config.yaml
hidden_size: 256
init_std_up: 0.0142
lr_head: 0.00765
decay_shape: "linear"
train_tokens: 214300000
dataset: "wikipedia_en"
Each number is 128 + 24 x the weight over its row's rms, rounded and kept within 0 to 255. Layers, rows and columns count from 0. Numbers have three digits each. The size before them is the row's rms in percent of the matrix's.

# layer 2 attention key, 256x256, rms 0.186, rows 248-255, columns 0-127
117:103127143129103125130129152089117104124095186129177163159083142135121136113124160152099162154154100160188119145155113088115104151097139151169084148094081129156172119143133160121130114198116175111095134125157167136121113127134114121159116153109127128113152105154115129125110096133132150098162130140147143126173165158115168129141136106141109097151099122137120122094132102147142144122142
099:120072114128145122093132118082152145064109161111118142150120114128168162171146134136113097124157111168149102109139127160126146106086087157163153194069124146166174146112086122139136132053115132129171112135144152153122157140063128110136117086142092110127074143112110127111151122137117116155129148138155130129136106137158147134129130089100175122148089153132128129130129169118163109114120
099:108128140116106118122093131175131147138139147115125129131132134210134141150112110117091152134098137122142146124143108087123060120112149132118080068146125101140114140125146168156127097162134119143102124155116123116136106139157179128102137117092162181154139147147152151137106171117106127068134106121127154121119103146149154164075122132106132145108134121137136111131137188192106122113143
094:191180111141097140131118125166147141147169144153098116121156136126092129111129100081107099174170109153131154132117145119137095151166115123131131075148161090150124142107127120142136141119139141137150166125129093157096148126162126154104141130103099112129109110131103096130079100152109146082142104131124104125139140129108120124112134134137110100068132125128150144175145112140139147104135
098:157083144124174174125149136123109146142129115128144104108155151114102114157101117131130106125127087147157142108166174142125102117140179172125112114086124083111120099165154102136150141120132129141114150160097149147117143172113117129175098125116167134139151128108122109116133133154129154149132170127178127130160107123158143129154090147114142163137140115111076144158166144134132157133158
107:158097148112076146118148155147146140122160109141143176150169150146100150134121103115111125137143132144106100123128110120135159115097142067144144154143082181147134132119126185105110146125101120116121137087155150151114163075099097129086139123171184155135090120115112117120145116158126110118076158122119097079138115138152104108091130077110138073120110121109115090089103146138155115117097
097:156116181130124119140134160130120114145141084157169121146123121116104180130108115102110092094141147130075123152082133158131092136156108119181102122149143120125119114148089139129124136137104139135116110129110152153100110101132161111102157128155161161115129185130113098110117098139134140097113126123159136108161113117159158132140086124127162132188089108119141142106142128103160143159142
093:141087154147095146145163118169130100122123091128141159121128103143107157104149125112181121142144104146120095138145156094119107139095075127094122138122116074126170148179090107124133115127143104162150117106131135147104154124131099134114164115131167083140173117144126115148124112126154136094093190103108167135140115144114151154134138161131125170140117126101097108152189160122168131133090
# layer 2 attention query, 256x256, rms 0.19, rows 249-255, columns 0-127
108:140136119121117156116096129138131112093113128154119149133120105113123139094143106163093129155132104139111159129129173130137134107099136132163145094119115136144147082178153069132120130162154117109149134104084126123095119136143157124117116108118114172150130089157101121148113156109173130097106109165151113133153106116073174155131147131130183151123081167154136171137122149163151133108141
094:153136098140131101128124115175120129143099133097152169143119114125179122143093123157121123114166137146123118182099126149130081142131150153143167166147163149124120137114146137112114122165149128137147151109118135102105137167061149153096076134122145175138108162102132128107141084138172122119133122102130103104097132123136130131134137119160097166126108164148136132171118157106101090129129
099:155105098154115143133122121098147130176117110131134058132137106118138115146138159106146113103090066156137101127126114145105141151122119114106160142098085153092133080106105143121151162120132183096089133125155141101161146122108123103172129086142138149133114146104061134118111150127131123206131172161149138103137137131144109086158111067136091139151150123108140124147126080110156121119120
100:126123064062161139099107142120154144173133118105135070052093121100136134133098112126132180141125161104144087108116108142110172109112135132105131134121126122111138096112104113137129119115099171152142128093141107148176095100130108133117115136130150088139155140145117098078155149148096159122084159137092148152137147169147120125109149155116134105156130117151098111123161165105102103131084
108:118132191129135102151173119109133140155156127153140194104180119129081168142132131087089079144148091110148118153134131116151130140147127123113146132124172123128125110134136137183123104115147088122119122155099129136084115138110169166093138160119161147127071123178128128135159103143148099115136104128098155093118115112155105143106085152132159120128148107134122084121113099150098145152137
100:145210133117084095115150150167111093173085097153128164125159112126115150130116105138147126136148114122110106133110116155131118116139118130118118142103113137124118092166112142125125095114063129177127185118126152150130070171120120122129102124131133126149092120133131150136131111130143112116123132135146149171110123147148085107109193129116112098165107147132132090149141069155182128141100
106:096084143154128148148139117126104151131131104118135093172083094120102151136156127122125144153099138106134144127095127145144075132102115117141087136115138088126112139141167145165113107086139097102162150102113115163149176121164125143134076158098130101133121154149131079154142153126125132154073116144141102087140091132154136097116147101109165118159133118113119099131126136136120115144106
# layer 2 attention value, 256x256, rms 0.144, rows 224-241, columns 0-127
106:149156133129079132130108146124127122101088141090150093102149103133085085132113094139142103114102098124116075095121130141122134143106111121137135093162152110166151081079151100133148122088149145159122139170090115131174109112168128107121107098136156078154132137120138146135154148116126164078122147116153094155117147136154094164102151116123137116117116098150117139159116063120086118137102
098:110081109149107107143083104092119147101127104144114172130156127134142124126127113079117118155114121131117117144172153148125170114168150128121126200138158147148126164115117134142154149109129168096122128140148105128161086136151157140113111113136145150157133102101134145114146151109138117120139156126081094109102143137095137109082132123138132111082092078102127163110137123124139150170111
112:140126113120131123133111129125122153128116136098109139151118137141105099121134132097140110124121156150116161109105118159071096140117135140119189164143127066132142141158179146149105093114127125114118129128087097135194141144064149131100165135137140112110099089151129112168099095150112129153147161089130135178149117177149170106135123146153153160164104186107108086161129120116139108113147
103:126134154143142118110151100185135131131166118137138127126139148117101188135146132101092126155135090150155150097150101104092127147055119116182142142166143137136090088083142143137138134141101142126097095120124121127085085115106084109158163136167148134141184073146176153165157142138119113183126132109130123128156145136091141150099138126107082078101082107137088139107125135136084148126112
099:113142099176149137119140132143135083083125136111100136165122144101101135126172139134127153092114154152131120115146125158123081107116106121132083135118106090102129142095129111122162142124149141161118142146116129137141176122154126118154119155155096130139148127102123124175107158170131121114091087111118087134091145152143109120125095130109135166138111099158126159145094119150145133130128
093:127095136132128120163137114121117165114125144121098119128121106140111156149113118080137160095144097140123145145134102091120136111150169131104184090142145134160099144143122135135138126151158094058152104129131084096151138140145112165123147121102124129171159129140082114117147095134148128107144155153117136100103152155101123113129142159150089082119140182178155165126159116103125138105148
099:151112159148121152115150117128102091139124121123129108102123164157097130162149147149128163130135189106137132170140096123109116135144124144141120120123079104088099100112158155193150087126086146152127091127099129094089111089109139196136144123116152112104139122122196162125142108149135127139130130129144135120104137122146185157090112116143126129107124154133147073091104147141107061138168
102:121117131103139135091126084098173080104121151183122197139145154153112151126116139104147172132124145141139106189112123094145122118132120134143109145111060151118146092097172125132128144103142159106105178141161124118113120106158098159115096115120128148065114148116141103106166129132091128138112133136141109163137118120140114095115116117140145117102092128082117106100162137137120151108156
101:138151136146136086142146145126157134130134089168156143156135141135137138127126092088121120128143137090097125110156146154151119080142146166157135164122113155081105150155135107154086162141130105149084156150086127079123133097092186132116105155152119122149127093136088139138096139125129127176160123145136120121158136135111154152124117103168145115174102165123137112156140135155135096108160
104:152169120151147141152136127164137129110074101106153093135140128130113121146099103160168116140117122135138170088144156165085111163133114142163106138110166133152149110126123078127132158201123151096136119164129138095160139177088148149164128092165124110104110160129124147083140116158112119115141109127158116155129153159155106120128142136149102145127144104161109143135135139140117162153184
096:173141102125122151133120120085149142113114122113163175120093108111138103162137115115113126174150102092071120126096125130168125127189136139105148100096109131128170114181133130103129106116174144140133115115120130167088131157091127114111141111115133093154075132143126151105129136098138103161083154133151090128130145137158132184114148086131142111143103134136122108147147144137125112157174
094:167066114161165154122089115137113138147107147134118117120120114115110099078091150119146124139105110120119101118128134144065119143162117160102131097120098127083101163111135125141099122129101097122177095147144160099088121115093125147148125130149089133118173099110134120071125099082103153106110144159140090124108151142144147103152116122149102148146114132112129105127095114102116120115071
097:087152104119147120123157099146108113146140154137109160125109136124120161151097110124101147129165110107175186136156108078096129126086124157112116106161115095166150124137182129154131143127115142117126108127163114121135105144146127125136138113181113169114175124122143083122139105135113120149150127094107098119094175100131121113134134123183163095089102099089130146106135094136114128115131
099:119132108104120147113133123139135126142152142083140162152120178130114109122149169133147120147141144160139132096119123128100118095142126098093169124129156089115081159132109146122094098105089163154135092128104086150149124120109130103139171095174144106115115083147128119134123108103073102117147131156162126130091157135175120067072183149113089122137123137098129148129102119115144121148080
100:133105161143129113129118120133089146099116084132133166145182102129137141129097084105097135153160132113113138102135123127126093152120136164143087121131062162125132134148115129141153116131103159085121150178101167101152101078193149147122121161146068138148159110110113153106114142124168143131121131142126132156154150101110099137178134127140126134088198162102120081148106164118140198109150
099:128153158157130110080115110158146079100161107134103118099118122099109131172148109147117145123129162149131097146127080102118115141159126071123071137125135099142154135090154102106159137104137119147096128125164157130134084140120127165159144105124217113157170132099133118114127162111128170142141175115132108106123100107099158121101164144106166129106088105130099155132163169138138115097178
094:108160085046116110138148156136089153157137111111161131139150144079086114077080112130136101155095169128121151139107089133119163115164133102102110123151105100125144122150128133143074116149154188166161124157150136144120150103092109106139118083144155097152118099133127106114087138076142117124170130125130108122129165146129134135118140129162132101132158104135116137134155102092081107117103
102:158093134138112180102174112157110108142119115133198142106099167142113138111149132088122166102147057114096070135147105115151121072119180090109107109136094156137163117107138121117171128145151146133135124137102129116122105171101128147179105104107130139117122135124111150136191164125102105154143103138140130115140147098152140156117127090132117117127081140151158164148108143146157158121116
# layer 2 attention output (transposed), 256x256, rms 0.133, rows 224-241, columns 0-127
088:149152112152176144141137159167121151117147117107135163155078075140135198112147158118115119112096150136138143131119098137138153089136119139133139173092122111125129166142138137151126138140114131114147130129058103112083177110086132166103155139125120131112116156137127076131108138143148140185157069156127120108139132157124157120173125166156109107110129121121130131120134168147161096123134
092:124141166149162127100132136162117105114124179145125125145119110122142123146124162155177155058140149116131105079140138102125122117116138113156129090164111118114116115121115139133108154128092128160128122091132128113104145145140133140104126111182114104104131139157103147126121090135090157178138171107162161104164111106147122135178144113141108138165120168152104123153120144121102110096156
089:138144166129145160131101144109162082161157102153109106106138119158171153104164087126067130142150112101155116172124143085158150131138115117159100077081115164113116119086123112128120146111144135150189121121117129114048145129152125134114130134122111108162114165113117121127152150104208101129115121163145119090113127113127149108098107102119137129126141117092180133099123151147138119113138
085:114106103108146151109109178114112118100097157133131114143103132148155132140121139176171134116139127104134135121061141126168109104134127105069105107118116156077112132146122173089132132139130139102158137112130119113162114118153166139096086131095093109109124178113119083111091108110103130132138144171127114131105139115150128108135124135175143128141130152124134128144128117154144124123153
096:141128167134122112137139109085146153135135176139117138058125122116106129171122172125121109141142151116125091137098135087117197134157127106096149100155144156142151124149194101122130105121117117094127127125122144108099110136102146195106116146144120142110110129152148120104143103091082160132123134179142164106196133113096136149147167149151148116154106114138115103134157166096101131124137
073:144135079074136144129048117149129097139110081108115108097116161149151103132115139172136105147121135129121129092129154152099113129093103141162144161122150129100152130117130127172114146135102139171124096147144156128139107117117104109136090143158137118115102140106175125118098119155118100113137126141105101145128133076121134166127096133092124175141141086116131113131112092160160104164127
094:098156121103154134135107127111160160109101113150118122112129116090153114100121157121138114162128116145163110063107179130143118171108084140098133137148142144153145163121152110112113156136103125096086108119145143123151128143136128129154139101149113126153157119140091140117145120091103138130144148142072103112140104096122071158144143145128133166122106151184100143187112118109114177084073
095:138123128150105089150132125140115173162107096122132067094110121073139134141135145134141076148125113114117140113176143172113138139114133140138121150120150132090118139173088148086102109130110154132093115135153141133173131170136098080169154121107160120166152099110096179102121146124149125136130133122092147159128127142114117153142136151115074118126147117132140127181108135123170133113109
082:114087135114112153122118121090132123134131157105083093139133117077132149147114197145143137123123111150120154105093106132112117171103129139098120109128130124142121124111128131125114172127102172146154121123141123135154156134152146095134133072112114118101099138073118139145148086078149113139107129123111137148114142122141124083142122104088115145089144079111098139147127158111106167151118
085:108084205131168162103138070112143128115160129132112170125125126133155142129108147134085149131131154124114072154112096147154150117138144122133162139161142141145110108151132145155114112071145074112151149093102103167123128095148130105081120143148134135095115113146097129168132125114096122131128052141143159113166121134117092119105099120128147144086162124150128132110107094109087147125130
076:120103143135109093131101141153131139140159119119108115096132143131118150134116152137152173088121152140158116100146133142111143103115112134087085165189106138085070139099125120149136172136101122152115117166153127138150128095162131134126160169166070152137148137145102151122159091124125130112174129113147130122180069125124129127123118161150108160115132158148116158129110106132138164126078
086:130131154103107096149165131130124141129138146102150108106129137115106155184110156120163154118136122082081175110157126110127166129111136130123134166123175089126152126161082104158147118170125123108125126110109078125128104145139160155124122144171136109151110167174157121134130140177154117151129121108133095057153152117128141155151134119121084135106154109147151164142158137135133154129153
084:135128170112129106098117179101121147090155139124110145102142137115134078105135129117179103122138143121113107115114135133140132135183125090112180142147135124102094142088043107110165111112130114104114129132108152135130100138121116122114137075146144131112113128130164170090159117086141096151090125134108141111152084181142128165109141130110112129126155107149114105106107121135120131115123
076:110116115119134113114119113163112085115116115083133099128127109143159162119098154135114122102148118074094118180122147112136156168104122107195122121113131124142134106127146139120187168170134097095115172186132171172111087148134083139098113153108100126143137122127136115111117150168150134164120127117114110150137115099110149177161104088174160079147133123158178134143138145162095090108142
088:116140110142106138105133115122134134180133148111164109156108123126097127141118151133176087080113125115132108109120118153102185144127166136107138170171209123147158083061103132100104142148167093137132090106153081099163163180109134104114125123109147102078135123114113146110113102155102109147130120105169146129152158104175129121101120121136112084161069141083134190102123107128127105156149
084:105168095119125104150153150069122146141116137173154142139138146138126090109148133125152136133116113142136134121126136140136132119134143172130162124091124129114133136133135142124125109167113114107170146106113136109103144126169090136092131110149112117109099147142133083107134103094120115107140089115064135135126114145108111179149083163106113075125155125190117144127093105126093139122130
083:146134134201143121103155120112148143107127095130124148131105135153187124137193099117111097112160107141130115125122133113132143136094162177148132129135155130139092124083155149123148146143107100162154113113119123135138094123174096151096130182114101149123110162100142122132112115128113123142123129106176151142125106109163099075099152151126126154099126178123143114135130148151131117109114
092:116128156101148126166086170094134124115137137132094092119122105132153152161127156130137118087126152147135158092116198140134079134073087136109168115130135151100117123168153124162104128119101135150083095145092151090167123088087111144164132118123138118124114118118122125139092117122099185107137138146140100108113112154101100113095181161116138156106152079140139125137132133090127100129142